Weights of a small GPT-style language model, trained from scratch on English Wikipedia.
Size: 11 layers, width 640, 10 heads of 64, MLP 2560 GELU, vocabulary 17054, 76M parameters.
Each number is 500 + 25 x the weight over its row's rms, rounded and kept within 0 to 999. Layers, rows and columns count from 0. Numbers have three digits each. The size before them is the row's rms in percent of the matrix's.

# up: layer 7 MLP up, 2560x640, rms 0.0345, rows 1541-1622, columns 400-479
# down: layer 7 MLP down (transposed), 2560x640, rms 0.0345, rows 1541-1621, columns 400-479
up1541 103:543484475489491549492491499533461513499485518469472510457515470510496480511446540500499508527532537563500521483510500457507479483482474479507450522512516514516543455463510469468522493474493465474524488433496527515505533480524536509464528511
down1541 105:499460532507485540472468472504490445521485517523489504479480516549511502517489525512517494509533460510502497491492520489480521500534529557493452487470508543467483483520504518509515489478472539478513471457525515508487477469494497527497554485
up1542 100:515519540469501553499483502527515505446522521486532488484479506504517500505525504520510515547494508490491552458522517494521526504512513513498469494507488515491499514505450533488531466513479507497495515512504475466480519522543483507525457511
down1542 101:490502523486494509524481515451512511493476483459505502504497541539500537506516541523497477514499530484500510466482504500487547505497491509517454518533488507471455517480509498451478501455476473534523501488498516511522495480565510491501580538
up1543 096:490452522522442497482489506501542522528489486517529505506496504487504468479528514474445538450532457512524479469507513522531484539508514493520489482526536536494518527496463453492482466488486509502504474537493499500515498503494500515505498479
down1543 104:524513475533488492459508508488538520479473471483482520486564483496517462448480501525533443461516457493514522486518500523509529521476522477540500503533519498517504509516463461499522509459484510548511467522510447476544510524537534482538471514
up1544 104:505424500523542525511496459479510504539496497519534459533505516518482508487493522499472517506521466520466507500521496509495531505488518474484474494564469498543503487485479510457485525479475519518509496533526508501537487500419463494511446487
down1544 113:505501493501448487486527484461497503462504492470498521501488440486472473481492506456406486528494493516562517487511517462475481504493523459501545484507497559539459513506504536505525481501490507522499462497532445473530474454507497477522504522
up1545 099:530518466471531468507527556506504487515488522451502456474530498498481445534495486475502516512480463527539500474494521518503525510521453536553498517482543535502488552539527455532492487463488503445476518490481481507470543512492520482522507525
down1545 101:511510498492523513523508495503487547502528451537513502501550481487482493522468529491448475493477558523525502496507527525442533521497490534520510516453495438491461512494527511451471467523488486468498541526507494566506523492557509515482479499
up1546 099:539482475489450509480527510545454505508509504503458504500490479482534431517496468519478484517506515504511485515465525549521478505501496496563473514460492507513505496519499487503551498518455543505464499502504512543509527498430520498535542512
down1546 095:528512477478578456520490548496484484522478498464478515521491470434474467479526520532511495483525507469478468510459555552511505490477493491545488491451519491496494541506510503507514498500488512526472493503510523481492468440490554503466482497
up1547 094:491491516424512467504518510482487489506460479493530522487525558463471498529489451464522478462467517495517478482500513530508491504451520481498425476533509520508490506494547474496491566510497497494539510511496526515496517539499473483468520492
down1547 094:504519505568514483517479489479491498507512544501477492540544511488468497522573493496471505475476501453489491514484471532453458491471485537466547486513501486507505476486492484505483455476505566472501519505503549539511468478529492511502507471
up1548 105:509452489494465472505513460533524500450514511486509506498541481481479484508502439520491516505520501531546516499513490507506490527480459524502534481482505491517482476532507510456540477504479500527494506484507498484521528512508503482453519463
down1548 108:480506537510491532504504566493510515466494512489487520472532489545527521487499546557499491495508516530520511496501495535497543486509467477477483513462526466547535517481510470509494514519458547543514525475509556495504528490475471516502488483
up1549 097:460472485482478471503471501466507509483537495497489520524491522465551489466494487505480507476487491510497512536550516491441518522495516481455488516485481516503492481503532477469546539480493483509505467511502480526472562473486514484493513498
down1549 104:521473549535522502474507466516495490515517513475521488464502488502478488498520455490479495505478537483457491532461497522530486489518486511502520529480492497502473511481520534512482503522454527510550513553534490490480508522495518564497517469
up1550 103:527459510466531527481474492514533518492554503520497504505519475547472450494490489501506474531521459469510485556506528458508506508470485519493542460516541494495497532500505490515545510472460489520514488498467480504535509479464545520532469472
down1550 101:493457454549519504473490478514500490499553488492509479511518470539508452546509533513532506515499458469461531526480529471485517514494495565500518478513512494497502483555468451521470526557493457484487491533478513492508459492520500503480498489
up1551 094:505465459517479503523503508473483502503493499508530539491556481520480518498481469488504488517469510514532513523467475531549533517467575472467510505511461523512481464499437530490503521479519514470488541506506487504507526490473520475496502474
down1551 098:531531502519448487481539525492530482514527519483469478494513533522539474528520465503505492484552491508523511546524494516502514492495503481500501489483524467520476496467491489478447483479556515478522484451500464523504490461501532481478523472
up1552 092:539486554511513499493535516517507493521516477484520486472470476500512505488525472487523488438517515494535473548497506501501483468511557493467496503502496544476534508506534510498490487481504468468470529450491530530517468427487455560432512453
down1552 092:510524532512476528500520520544488524486511508536515486484501500491522547481476507531494469459472512464513514505495504475507498475476518515504493457523483496512515511521507501532473489502534496500519473494497466477479501495493463503511514451
up1553 102:497500533508506460477476492478491485503494500549506495512470519462494513507493554538520498506496491517534528555501491480535473528490481513535469476468466528510469528477505528483508482508490509471504489464494547500456497525492517491527518495
down1553 104:540498527483515473489529422499512480464475518541543520526461512502483500473489517511490483454473546454545508523485492478490500475499453485509455479530473486498503506477481521505558497517513486484519476510535459473488512474536490466538505484
up1554 090:482498541539468527454474502502476533559493491502511497495568520527524486507521519484519540488487493463491484522509498491441497492471490522484539519498510506479486509533480525525442546483527493506432491581523484498517507519497482507507476504
down1554 089:483477542520522517508499481517501480535453512493527532493539468492497486490481512501493473504513521457493482470490522516528453514520504449531469519478483487544471485483505517486531496508503470486523522436519497508478514514505550488476516487
up1555 100:480492500515496452480442469501500493515541517518478505523487485468511507511542486529484475521484554456506473529501541493511479472438498479528522500508496491513514507542490511471497488528500455486465480490503557481471496501524523481484517528
down1555 103:485459486505471497536507487521483470499518500513461490474476507477434490449484530457541504517478496512508547526490528542536534479458493499513508463472502488522476458522513522512446526521491519496488473475517470489506505487460470507509489493
up1556 097:484505508484507485515501526541525480491518496502470509489483513496511502489528512499500501517480490496532528486504513561477523496469477459531515511462513490514507511471510491510494471505502485499497572495521486525536480473493513476500544522
down1556 102:516513479500502489490529528506462517513479478470528480530501495529536472464516467472558513527520527510497521491485488481480525511520489524447495475519486497496468510524436515510488518512483510441517499492459472450452504486466461495474532499
up1557 101:450487488520490503496510504511503510502479496507498484505515517500465517472510496487514479467518472503470506487468523516536525451501500515473479513514454507510486507516461532489525505486466527498527509479509485467510496495520534482486483469
down1557 103:508495495528519479559470529522516460527524557505494542494488513481454453494511529456509472476500463499461462526514532517493502459531524481505467511517542496507495473527541528508527494478503511534490484524502505493472500465518504528467504479
up1558 097:524507507494468506537539490528477487474505479494507480466506474446427521502513474497521494470515500491488512526547515499476480498523522535560473510492438529478534498512500498491521514474516507494449505504528484547470484502507489506474548494
down1558 101:492453473516491496525491500462465506478508525516496503532459449505508568506480485543478533507487525502535513522520485520555506491508504483444490445503482518472488484476559510512490497531516506474514486501504486518482513514488517558498532497
up1559 108:468518480476512485529462488517539490537481455510507480520488503526545492533461479535542494505550509506534464536476502531534487529486544541522519504484521487510478508484470486523491470527521476524562487481512523537513493507506489493476575520
down1559 107:468517524513492477546506519553489490535498454505507469480529525515505526528466467517528500517535492497512460475483464525543510498477509522498464505513511449501489488494507502505559422543520500506465487513530499519469528535496514513479511443
up1560 101:507517467491503507471502458560497535474462511525510486477486475461558488477528497486486543536533486564490526522524510533497487480467477485482477505495528463501515522498496493486508488525499485513492459533512489506544493483513521488488520469
down1560 102:472489520502502566519521491479442566482518502473523497461505484475491517516460510488514505539500505504500485521530523499544470474516530517481506508510512454526510523494512473473512507494500482466487492494533506493493521520513566503487520489
up1561 099:502530498517526517466499491546479524505479522492531495521489562468518490479505558539463527509500490504493474494460492484499484502485511525519483504530490537504499484554498443495508533498489531500507528484459533494495548483471486504503527497
down1561 096:518533496504490480483482517494508514502466503517483486460500492489501477478533526504515519523488450475500492515575521457517517514482444472478473494517533491532516469507524465505456463515492484512487480504477499484522515491451461523466504491
up1562 091:509494517513460468516492487492528483511499520512515459489500495517547471513515516530522504553505488506496486480532533517506507453493482521514555526504511470518525476564516489480458490494452492519468483490496479517492501491524524535488494483
down1562 083:516511487513494459492485474531514478484516509579450491477507462506533522553512496553499548470532563492521509525477508468459488501515523534480512513517479498486496488539541502479483485528495499484498484477516494497534484504509521474518472509
up1563 102:488536481492471514505479502508529522545469516536474497517486513505540568503455493498524493499468510489524480499503501479510494497467501520504481468506476507454519501489469477509514527491492495452477528456493541478512470487516470487497497443
down1563 098:510479520466496491494483468497537528487507492472465481497504491486474536450550506495498486557529479513492526521490518486519494547522490482490509535475532452560512479536454548506492533491494498538440453496469493492453509537515481491527496544
up1564 105:463540545523498511485494501518535515493492534543469499503525508521466496519508442489510430485522512475486495480517494526500521471508561501466509479492523520492523515486526464507505504489481461495457487536501513469539500470489491514496463504
down1564 114:509523463522475507496498490554512519455488511487520475497514476544503470471484468481502476510510500462461532505498473483504529510476538504509506475494500525494501500473525472535504486561479537481494504527463483498487485479525477542511486519
up1565 099:466492505488510511496549527507502475517511488478522522529506515500526451542462533485464554486543496463493526518513483479553509533530504507544508487487530484485533497499516529503561515487477483471471490501528477506526530511482497514494487447
down1565 100:508482517510544473517480540488507507498475486530447486481455542528445470520513510525489507516479507474543491487502498479491461485505515497465547537507534440492547529534498515481501528465532486493480530496490513524471486502503470503524525480
up1566 105:480508492482504471479490494484508562507463512520477548517506483490479483549561497486494468530501485436463507506500512472500470494491479443501503523523474512463532491480481463523501519432508482451587496543485511505528503473522482487486500526
down1566 103:511527497497453481495495470470459467510494535501551538482535463499552503452518548505460517486457480487502508487509493490541504517511470486504496463508463498514481471511493534501501517480478500502506503510519543473501500487483514495531509491
up1567 096:498458480471488521484485527494540473485498518507507546495513507479482507518519504491506452512511485508484552495509481506533476493542518498508588512494480475520442486478468477529475549505484480476533517510509493517507543508513550529482498492
down1567 095:538548511513476508458467498529570496518512514519525493500485514460475506494521496537511507526478518506570476499492526483505493504526525461472513507513518522533491473497497495506506530499496508542446547451541535493517524504456492542489457502
up1568 101:506472500485545522499481508476511527489475512498485479525526504469539502474467525524480491522514506489517512518456515508508488490499484505524506461531488559492484516529531485522531474455553529512488514481489481525520490458500480479471470509
down1568 102:493449493479521514532476473494557480542504495474481547515492473517508467515496476473500512508490472534440517508521495493455465513533450479481487512513493510521520496486482460517496505482492488467530506514443489521510471530512459501499537523
up1569 102:499481493522524498500496498471503535506479467514514472454514506510505504497521519559513523495458462555516503515513524476472463521493520475515508521469518515509546520523480480472508482491487502536504484494500520489504485521499523494515495469
down1569 099:518508492509508531521480472536447483541510477495483502469495487557505526519494484495484485447427473533509485520493479520495498495528478443560512519453472498495496515469480500476460451540487524551506496528500480495500511480544515528476501545
up1570 111:567534513533486472531518510508500523490516492527526493492493527448509511477482523546514514500497496504454485491487502505491479463507557494524514492542486479538465480487523516483530465512475526473445481530559508505487492501522455486518558476
down1570 116:528494524508528525514499482461480517508464456496474511544487552553519532513470516499488452485557515493526532533471502480474493468522493499479496528492509510518579491479499536496513434506486546493493461514516513480486487479524448493515526486
up1571 099:492504485539530506543462486513481488517486548514512507469529509539515472467444572459545520485477483462481475508482556495496453499489514504523500503501498541503466519530501501483475466487510519519533560519518513488508455495511477497491465471
down1571 104:479509506491527494445517491542520513524517523479509540485473557490523539464516501475501512531487510482510514463457549496511478471533460509467537513473509532503504537520472453472469492459499472472489521542479470452532480474497489492497507516
up1572 093:515471507497527489500508519532491518481498493525501479559514512521515545494509509476474533494490501465509476469533529476545510517505543511509518506492482498470560470502492471542504454481511533522501460505486514524486462506500510517514496510
down1572 092:513488493450504486548516513493545532467495512521498512513451497512582516470524506491512454465492482464528493522512519536498520530486545481498485540526475510464514495498500520465475460517532494535470476533516530468492471445477513530473490521
up1573 104:483507509504558490495469487521532534497502506504522498489488506474477492542475532553482484528470499487512506480543485461520521450506477538499495482470503486510507497524484512476488557442501502516523516491449520510492513557533480467520490489
down1573 099:479524477484501525486504524484471561496492519548488477476548491514503518510492494436475507494526491467496463510532523482510517476468496540457505458484482493483509538507489478473482519520485461521504523434503492485480432538506495492494517465
up1574 114:521502494505569501521508492502501506528522495488502493526488513505486483498496516538502482448508503505511483499502503557495490500507452501495480513542535466494510517494525511467492455493500493484470495532488488501516485539459484454514473502
down1574 118:509557524477505509518492508516446486475486521522493512516517524469474451482538544529520507489502548533509501496491501495484508487493442537486483471539457496500518481501532521493483482500502494473462535525503477467534503509505442491498523501
up1575 103:477497481490493495506542535510479479500514492531512496499461514479528473545521490471492466498455502484517500508489516477477511489520502554539514458514482521490512524541548489495524515494495477521503520497511470499499508505516511493477549488
down1575 108:538471506502445490492506481546501438511498519518503535504465490530471453500535530526509530509486536497495463491482541494473534520548483455513480466514497494511533514510496511490523508508489488549458519508523476497494497533507458515510486468
up1576 098:506510495506488528486463476506493470504454457527517495505517476457519493512510475537527566515536501515489492487472527562513513529481523473529467494513482501491474499503514510512470494506504492482489516456518524506501517494497535521500458555
down1576 098:532469546550535469483523537490528488545454504509543495483480542521489473480542494487469490504534458509537463526519524520452514524489511491483508506496496478560523516520511480499530521469535523526487498490476481519553498459471470460495539493
up1577 095:471521469439527524502474537509517468548485516519517505482480480482499497445502533481540470487511528518503501481491550491505496504520515484446469456521510482522546504499498428487505482525515452503462542502502482524549512480479486538511481490
down1577 095:517468549508489501481505507519444524447480464469485488516495492492489456506509516501496520481534446525457479456559511517485484515502448452468527532524573511495503522466505458550502511476487508530497507473489479508492484503516473510491493548
up1578 102:511458511481510533486476539491540530501490502525515501487459513573511499485464507478508523508582521507484477519484538456482518470493523497511481460505505528524506546513517531520569510525491503513454497480477498532508473478495540492497477510
down1578 086:503500497503484530514528477510526479479508528454475506522511508503489482469535470493504497509481476521503519476504500513481498498521486484523503497500504489478524513495456475514484507498500509498534492537543497496459493512515535520485502521
up1579 100:558478500503472465496487477485510544501510516522505458530504546515525501527500483562496479513475487520504508515502528483502486452461513497516473514511461500515491513507439490501483488509520460475490524513458510465516511489512491475449468570
down1579 097:488489459475484540480477526501502496507471525507484546527492546531499477560529499491498497524502531510520516513513498471503491499488523518488560523521502498526509498467534523457508516424487470495501485503519498526535507468521503500508487508
up1580 097:454457502474518507544466531492491505502516538495530494489500512546504474509520500450541528499487506493503513492433502505494534551503499478516509500462520544482539491506493486501504502484473505487488489501523534491515523439486511487488517496
down1580 091:527491500481525513493529560483465489486537495482515490485461525501509514508463512450483493514487527506507464491528493540518493496462491452550476561537508475485493520458547507484531464513515507524496500491492523475475515483506489466462475471
up1581 095:466480522532529526503517437485489513488496452506511493511528479480502526500509502490485513520486478448513521499505493480498524526462484481502475550521483430491496500453475508505505500513464446539502484515521528489503494520479441510481494503
down1581 093:554441491526543536484507507461511498496494504493543491518536507503471503488504505533500514476528556531494453511505532523500511511470484519455494470522529520505526489466465477526466496530510527475521522532482532520526547477496516538494470526
up1582 100:533468516489523505484517508500519498491519517450513502530483486572475506512454511479458507462501503566494521484521520498507490480504466497466452503480529499467507522534517513485513533504557548589494474510514498494522496513486476507482490505
down1582 107:483517530509514468478473482469491488516509495507518505483509507538531475517472513532459512491490484522460497480514481501483522483519534445474507520487470538438514496490505507488508530493526542492541522511522432570495509516483542535515516504
up1583 099:518520477541484493480492517509489465494507484481527512476533496456495571511498506532488525536511476533459489510533415517481516542498542513482527485495536498485519481529501496542508509449484478488541481522512486523564504499537485469459448549
down1583 100:511502533481489484509530507459518477463534465546534478466504505510510489512483534529536519539502489525481491493479511494458529528503466460517494473508546477503583515526462503526469519521522519519463516516496519495517479467462479527468503482
up1584 103:517493552517476524480443476515460529493503504488489458530489527505480501518559518494544510500461468548514509519472518505479478493463468506441548530517501515572524504479474484485462575524516485473436499508532484503516502546486519536505514538
down1584 094:485507517483539515485480456500491475533504486497482552508513505494480489506538454531517517532496468506489501444475485481472478470511510504517509529534497491460465492502497511493496524465546501472468487504517516460494505528499513496489520539
up1585 100:502518530494487510457521488463472503449526492502490484503473480493527503534501492448512531490474486520493507508492464493480477474561505477544505488498518523523502500510517474518520497512469498526520503483467505494498509475494531462530460516
down1585 091:538529513476523509474495485467496536488481469503518498528497488473537493463497537477472513533527500515540487537506514499502503482518451488533471493492503502491533534534522502496442491502492442526519490476487503481499500493520500466521477508
up1586 103:535498517474535512478525499525517482486536509482567516496480485453476536519513517500490511472475476478524472458501502463551504479517496462520462441535525512502482477507549515525465510491511540493539504496434488485538532498481479529474469480
down1586 109:501501486522526465457495481518550521492507505511495455444475555479534465475516504539476474489476518519498496484470522483536478464513514527538507479509501493525483449536497501568497484484455521501490473524506463509513484473468445503454481538
up1587 107:494464507465453520500536486482472517503457463473508487535500521479540492541506551518508510457530516469482489532571519478528478496502508530500494486504539484524525490483442514537515509500453475502522463513443514509511506500501488514465511523
down1587 102:519477536471490500497517508492492541490533480468510514542525488507506495485538513495503493465508542523477491520512478492549481485489513464514514506504491503476533486505484501526528530503481487536442515530540511505481505460476482484489506548
up1588 104:475482537510501515524493509496456543506482493525464533535501520500513494532483483506506468500471491519511470506526510485482533488498456463533487519461513531472515523523479477519476454488498502493465491472518503538528519477499514498474509469
down1588 084:504484485510499486473506486491477525518458488538519502508494490540476561483497504481502459466511507463497521527457550485498486542477491511532528514563508513496501467482507519529496519463520487472466515491521461489473526504452465481493515450
up1589 097:485484491474516519481502508460532481516480540486524480497502462513475536513523526502503521516498520517492470520500489475479449506500431489526482489476464534472529477488471515453466509494525470442518499474467526466520534511508515522500482464
down1589 094:470488459550527456494491523516486526532495514465529540492502515498468518483483520490477509495488548537494505510530486493479498490503468542483495489539515511504541510435500476475499539497523529508502475471476532515548527514483554502500498482
up1590 097:508498528507464524516493478474536477509500479529516481468461534478508485480514527530519514477478485481502510502530481476448500467446498504492489523501521518448501478487485508536438481453484496457561512505495547541557496508508499513503498461
down1590 102:467490522469500532544494552481490521496504467542500455512459508494504492478571513522513522479530526469511481494494493502479487515468483510513479500537493496520497508509517518503446475472496497426485513471488516493475515510506530513529505495
up1591 107:505503517488468515534495505465524473508528492490485478477497494499479509538526512515502493483492491508489500489483542461469532508501470493504530540519492529501540470507526494478470510473498540483467510505470510533476512512544502468513554498
down1591 112:451460485489470507509513537453506507507477485501544518522515490558497540509469536492503526511552538490427505482510507492489471484503495494490528500548457469484549468476502545524453521518489545504470508529462525538507536499516486453507548508
up1592 101:484482508479490452496497476539498455532503494529545459482480498466494512486510501495478521495440518523530488503489488522500486542449488523451505532477512511522504487515497521468525528471489499520529474484471472535505457485491492511471513515
down1592 103:473558486502464512532559497474521495503510486521496513495508475492508535478518549554524501485529511485475464502495537530518482516497459509505492480527470527457509526468536475515447518482499492484483493527502477544514436511516434506504484517
up1593 097:504489474522494525513527466505538522452521479513459466465499447452515492480552496537550503467506517526489493467499466505502480506480503476468452498511477495447523480526486518447520477483450488484477471483501475504494507499507498503494529476
down1593 100:477498464545504503535509526514543492504534509501490522499534510494549560528481524526531508503460519539516527469463521494445504512514536449514470490491531536490526568502491464444522465490468498507433525509514506487463511549522470519521492470
up1594 102:528493495413448529520515485509486509540470528490513537453523463474508465484499490505527493472538532502484498490507511469501507494519528498518476510493514481446480511482523546511515499544516473516450487494469539468510446467509446480548510523
down1594 095:542478499490509475539495496532532522543481499518524514519512448525471461502522498494484533497487509471490484502514487520485546474489485473538531467479508558526515501473544460464524499514470461490491484458509529465455504454516498483514540443
up1595 094:479507498458494493503515488482494489494500466469494513509483475513510486470485505532495495520479468504474482525485503521526498533443495498502475486506495493515502503509478473508524525517537510517473473493505492527511479530490519499541507479
down1595 100:455504509428509517503527506450485496476491527481518464524477462495487475457522500506479511487486477491481549497494495515534479472483556476514538537546532481453494535488501496509461507498495503496504528532510525476520519529509506547543536463
up1596 100:487510489474514550507479498439492519511512522462478483500510531532517495501517545540440488482492481517530534526499494496488530494507521476550479554540476471505504521468491481571501455498496471550491527507472481533530499524459541488442506489
down1596 096:482494489490506557467467522451506505507506534464518537503483487537545510496521491495470515517478496501527524513508485498485464478464493455487531518560498498488484503496484508512480466506472501518512516511498482501461462481536520465532484550
up1597 098:480505515543539492464540500497459562504511509501448498456511507476484512499490453517509534448502505503483483511502492491487530507491485484501459497480533506490494503447502499486483494519512528484517462502476510484473479531478472465491484442
down1597 099:481531539504481506495491502511466493469521498490520546553500500502493477528476508470485537517477471517464509535448494506441505453521473486501504503519535500512486495482506502489519487488541545486506493513538479499469522473500468509501532486
up1598 108:454516474492502493525501521531497489513553489526473481462499513487499511487497497489524491493541519487494460485477558486539485460499532471478533536497451476468506525532515488523511472501515503509483505529548472514512455541487461500481514486
down1598 112:471513518545462506488535498507490452495547519481460518510537516503501511441522542497469524487474517462508491539472564503490484488504479544480500508502494463488485499492535470492496498481483489469503482523492464527509521520496482512491484519
up1599 096:464508502499483508519548490525507505494525515495519499474523510508475505476513486483501499521494521476471543491500495529509508525466473535501461474513496482480483516494446495504481521516536514512448541486529507502500479483512455495538520435
down1599 084:479509506527490534516479468498480564518509513506478501460522502508479508517499523476500532504498525477506481526494496440533496495511479509536494496500473444526492490490506498459515522479461501539508492489503534476464512525495506519494497503
up1600 100:453520507526479465488459520513493519506483509572467480483468475537500456515470468523478480449536487497509465512474517454507519497534485491476520479539504528473494473508513528505521439505435476479554462475514525481475517483493484500526498518
down1600 093:489499507536519448500464483517506509511530452487488468470504467514480518517485514492511535515548502505484500515488506479491464478494505462497552505484502463483511468495489486497483474493480471502516491465513502499494516552522491508498523504
up1601 098:508496516485496499505492505474471479529506507481504501500522522503517486545528520494468468516479483517488495499494523454476501497467519506510494444550516488490506503500485514528441528449502498495491480527506499501452492544476558481487516488
down1601 093:533491520507454517498507503469469481487479526535530455499528509558472495546500475497487487482493487480481503475484508506469527493495491528534495513537500492469557497505516487495482486511509502497502526515493490462484461467472490536543509491
up1602 091:496491526503501498455490488506507478497484505510484507529458546454515547539553513520459511514489496523472504473512507500545484530461523474510452524473493509506511510509529467514508461529452504532485509490514511518502499499499502524508450497
down1602 100:504523473509517491527533510521507523492505513503500494516494438531486498479478482499513484524475518466494472451489484481487494513513524528490522564461510502518476483520509466506483481508525478457478495542516489527506535493526504498534495511
up1603 094:477535533511464529481532473497524519512516487480484488516482525488527509491455463477482486521472501455483508473470500523509491490468460478520496555497529461500496495470504504519498471473499542511465502486511484516515536472518519529505483493
down1603 092:468522556502487522472494493519456531420485473489503502493471537517508512495486468526485519510490520464485543506503502488466522510447466504520494488467497432514496500503467468523481510508511505503487500535494494500497498519520461502478500496
up1604 098:482506478514472506537514502526520502530501526497540509494449486501527516472514487521455514510524467488521543506496470487512485465482507477505489512526523562511506522476458542504505492508507503507499511472476516544505499453484504534515514516
down1604 101:494484458500480501547529489498467481496538502491521498545520495464500512476534493540496507483530483462510494502508513523487522502500522456474533491513468536530531473518511558499491524514484473494530524443488487510531512445465458505484494505
up1605 099:464575491466459535524512494512462524508518515514502474486495520515484483497563501467467541532485468515514531522514490490492451484501477511501508489501516510529490514509509558540511477493473487509496465514495469505512509483514508522541464501
down1605 098:495519509509531505467468467524550457485534521450533495488530478523496504479473467520506502522449470530464484555490488487480512533521483522520515473456473522501514528467517504487479506465511517434493457497507488510462479488498515466504512507
up1606 095:484493495513486489515537525455477465517504467495482472502427495521459539510539503491472455529496460479483492516492505524511486513519464474491487470493488501519463472470536472494501480501457490505542422508527495504491507503490488527452531489
down1606 101:468498477516461501523500525460515511514485498509488504540473515527454466472525497487540455531495523510466486499522482485456503484464472506517545456510526480482531420556490473499494533530475484518488469490483517474499520473463469494478498498
up1607 099:567521526507511509496494488548518486530522548472520470463534518459504540485494475499518503471489505512477524485463522514476484499497484489513475541533473473518526527499459507451534546531549531492515505507510483544506476544426506492470461527
down1607 101:484491492493515492538494518537470464490510499503508476450493487538516523542498500470524468505514477463517475502533514517571522472465460536480530549434459479509496524485463488509473483502528518471510487509533509507489504523549500479489521510
up1608 100:517487483479471498534493559481531487435479513504524477494505520532499514498519498513495499497494519493492474494517492451480540524483525502486478516509493522505487519487494481468531501500494539502543478484525528469471502503454477529483508452
down1608 097:527453541490506550514494480481481529507526467513547527526529506515499487444493470501529496518507510521470472450456506532507491483525536511511520507515505483490506497533447527497523459515534444506517525460523508509473465490494496481474493487
up1609 090:483469511515521510481551451547524514485514522507548461487517526474514483519503511514520491523457499511496528505504527481508452519524503493554508474485496507522508521520491510505513474488472551493520522517480509448519498478551476505501491505
down1609 095:517504485501496492462482512508533514510534450500465519480516480490517486479493543510468516501488533514459487481518493510520480459492539535527500522508484480528471546493508470500468547554506501501504478541512494567492508476499506515502534472
up1610 092:507433507454497513477505536477532502482476533505495493485495490531498539529541488512521525479504485530511537484445500450432522486490491513510553519467519516519514515489498495527481490523501515475515477487498534545503527476501502540489515466
down1610 089:496530434493506537549497510518513515514488505547515528476477500532488457488527512486507472498503506495520537480508471500518502488514498521502509487496506510472527479498496529473493516484538506480520491520502497487487497490535497467524538441
up1611 109:482507466490420475450487485520480505491482527527471480465477465496527479513493522469479472489542549493443527500505511457519489541498473511550533481477499532541534531495492494496460525521456513439530493507478501464464480526507429564496482516
down1611 115:514500484486430489513478488476467500486508531480470485458462486450494466486496489495504500470539521491523537496503509469491530535486460511533523519494474496520496460535477538476479529456492483451483541535476519487427503554517486496526488538
up1612 111:495502508491469543510516468507510496485445522505470513466520441505495469510510484526466476518551505515510475508545492489493502523548521467518488486516514477492513530519483524525462482518487549511506489486492487485487464477488486520492471478
down1612 108:489486505513478500494488459518515545487484505471485534531543515527467473522496496509531450490515469498472492486491455541514505506493498529505497488477497475489465522489497475535504490477507516500495471489509504487471497502481489558518509472
up1613 119:513488479491503496539480481498507518539503495468501518480473454538493485491494510468520485570518493513491469459485451498492473521488525506541483505541461532489455485496491522466464474490519492504488523472460474513548502540514509520476492509
down1613 123:516464522488518495529441476514483490527495507427484490523502498504460500500491444503487541542487490477491476483475499504476464502510521500515484517524465536493483516479484538463534496520485476495517485502465531497546512515507506509501541515
up1614 101:501511475500483513453499474461513518481503491504485524508529514489500500533513505536558504549517500442474484480497499501507479489505501487512502522502487521512511542517496498521489516484513484491465491459513542519485538482479512482514515489
down1614 098:542533517460480536502471540471481491502577482541522486495533532513441504501528481464524479508498481542518499482502467522503509513549442528486481520526487517508499524513501500548512509509509523467497481457521533518458505544520479492473505499
up1615 107:453480477504477516529500500509524517507486459511513463506509486461524480483482498510494484476479517505450464513486477513510509498473461513531515540516463495511478521473479481516469521530522466505544492482464512531513533522520481509514536488
down1615 106:555509505482480516535454533517502493536489512514517510485490464476488491489498509505502526521529444502508495529484539499496557515512509517520510503471495532504500485507499467527521493486523524545506511505520515511495525510483541516506490487
up1616 098:485518491475512501496525483504530493481546502493461517487516488480501545514494451484480515548482455488462461545488507533547513500530467506473521529475491501499527497472518515495484472507444467479473489483507463494503551485478522452488520473
down1616 098:482536505463489475462471542505467506489506535555473457554523483498494495501552485505526466516506489524499527504492526501503548518513532534474488523431483510507483493467492482514510490499539525494497514481543483540448509483511525484470462481
up1617 097:492514480532469515540487508496485520537479476545478497458515465475524491489493525526515497520491538500511485525515474490497471520473493556503465514479512498543494512472510530468471495495525486481510504484453502519517460485522536498531471469
down1617 094:485535509527464503479530498509497512505510502500480478508519485460456428512429545458475495545492494502495449534483513491484478534510508498473505501560471485465529502474516494504500519490509496496482507522490493494512444511501519457522470519
up1618 104:490490490520470492502496475503468489508519526525492481477515515494503476504475531487513465525519556482502503515492463489485508503480485503530500493519429508508500532499509513501500482519509453513468445498497502500492509489537499503481460528
down1618 101:477479468516505483505455474495467530489553456462537484520530485472504490518490469474495506497529514482487489515506498531541492485491498535456502524515523521509467520479512494483435512481486505459486473460527518524506493517491534520513504533
up1619 098:524509520487435485535502554530522487524502476472498522520489521520519475452527537561515475493551543514532511503503521517543501509469484501504519503492495498531534520528518496509525483483481499516483465510508473453520485522532524512517502500
down1619 097:502492522479502507496540536494531492542529499523500513513506498506484497527490469500518498562486493546465498468506457500486494510478493546525502484537502500493484465511504535449512462517520523503495497526474479500496516486489455543526516495
up1620 107:531499481453531517481525460490521531506524497498458487500539515540531476509484511535494476476523488499506507534493528496510492523487496532513493475538505499519547550470483514481493521498495524516481494480482471534476547450486547513494491498
down1620 110:473453517505482528478539521522492468471507454467499503489514500458512523467500506529463501496501495519524516490514501490516492524520496536512489488519502479485536497499468495465511493526485532454552495510486479480483524503510490523473506493
up1621 100:474494475459523484523471491459549491533499481505531520482494479520478503502513529495504484515486503503534500479470481487518519487479482494491490461470507503493522484476548480488544503524502502496498497495542515470512513488484492501452517475
down1621 102:501537470484467461431508476519512432501532482563522531556516467474517455516515520490465489490483475521518547539460538458438521499497499477494527506499527493473473480491472514523533497488525514506522480512492477485526471512524502489531509498
up1622 107:508510499504512502507512477527536467522477524459519465545532524487507492491495467502500460519503474507511479484493522494545545470487484507559502510517519511501499510525511488510521499460494511535493510510526504471507504466468436500486497480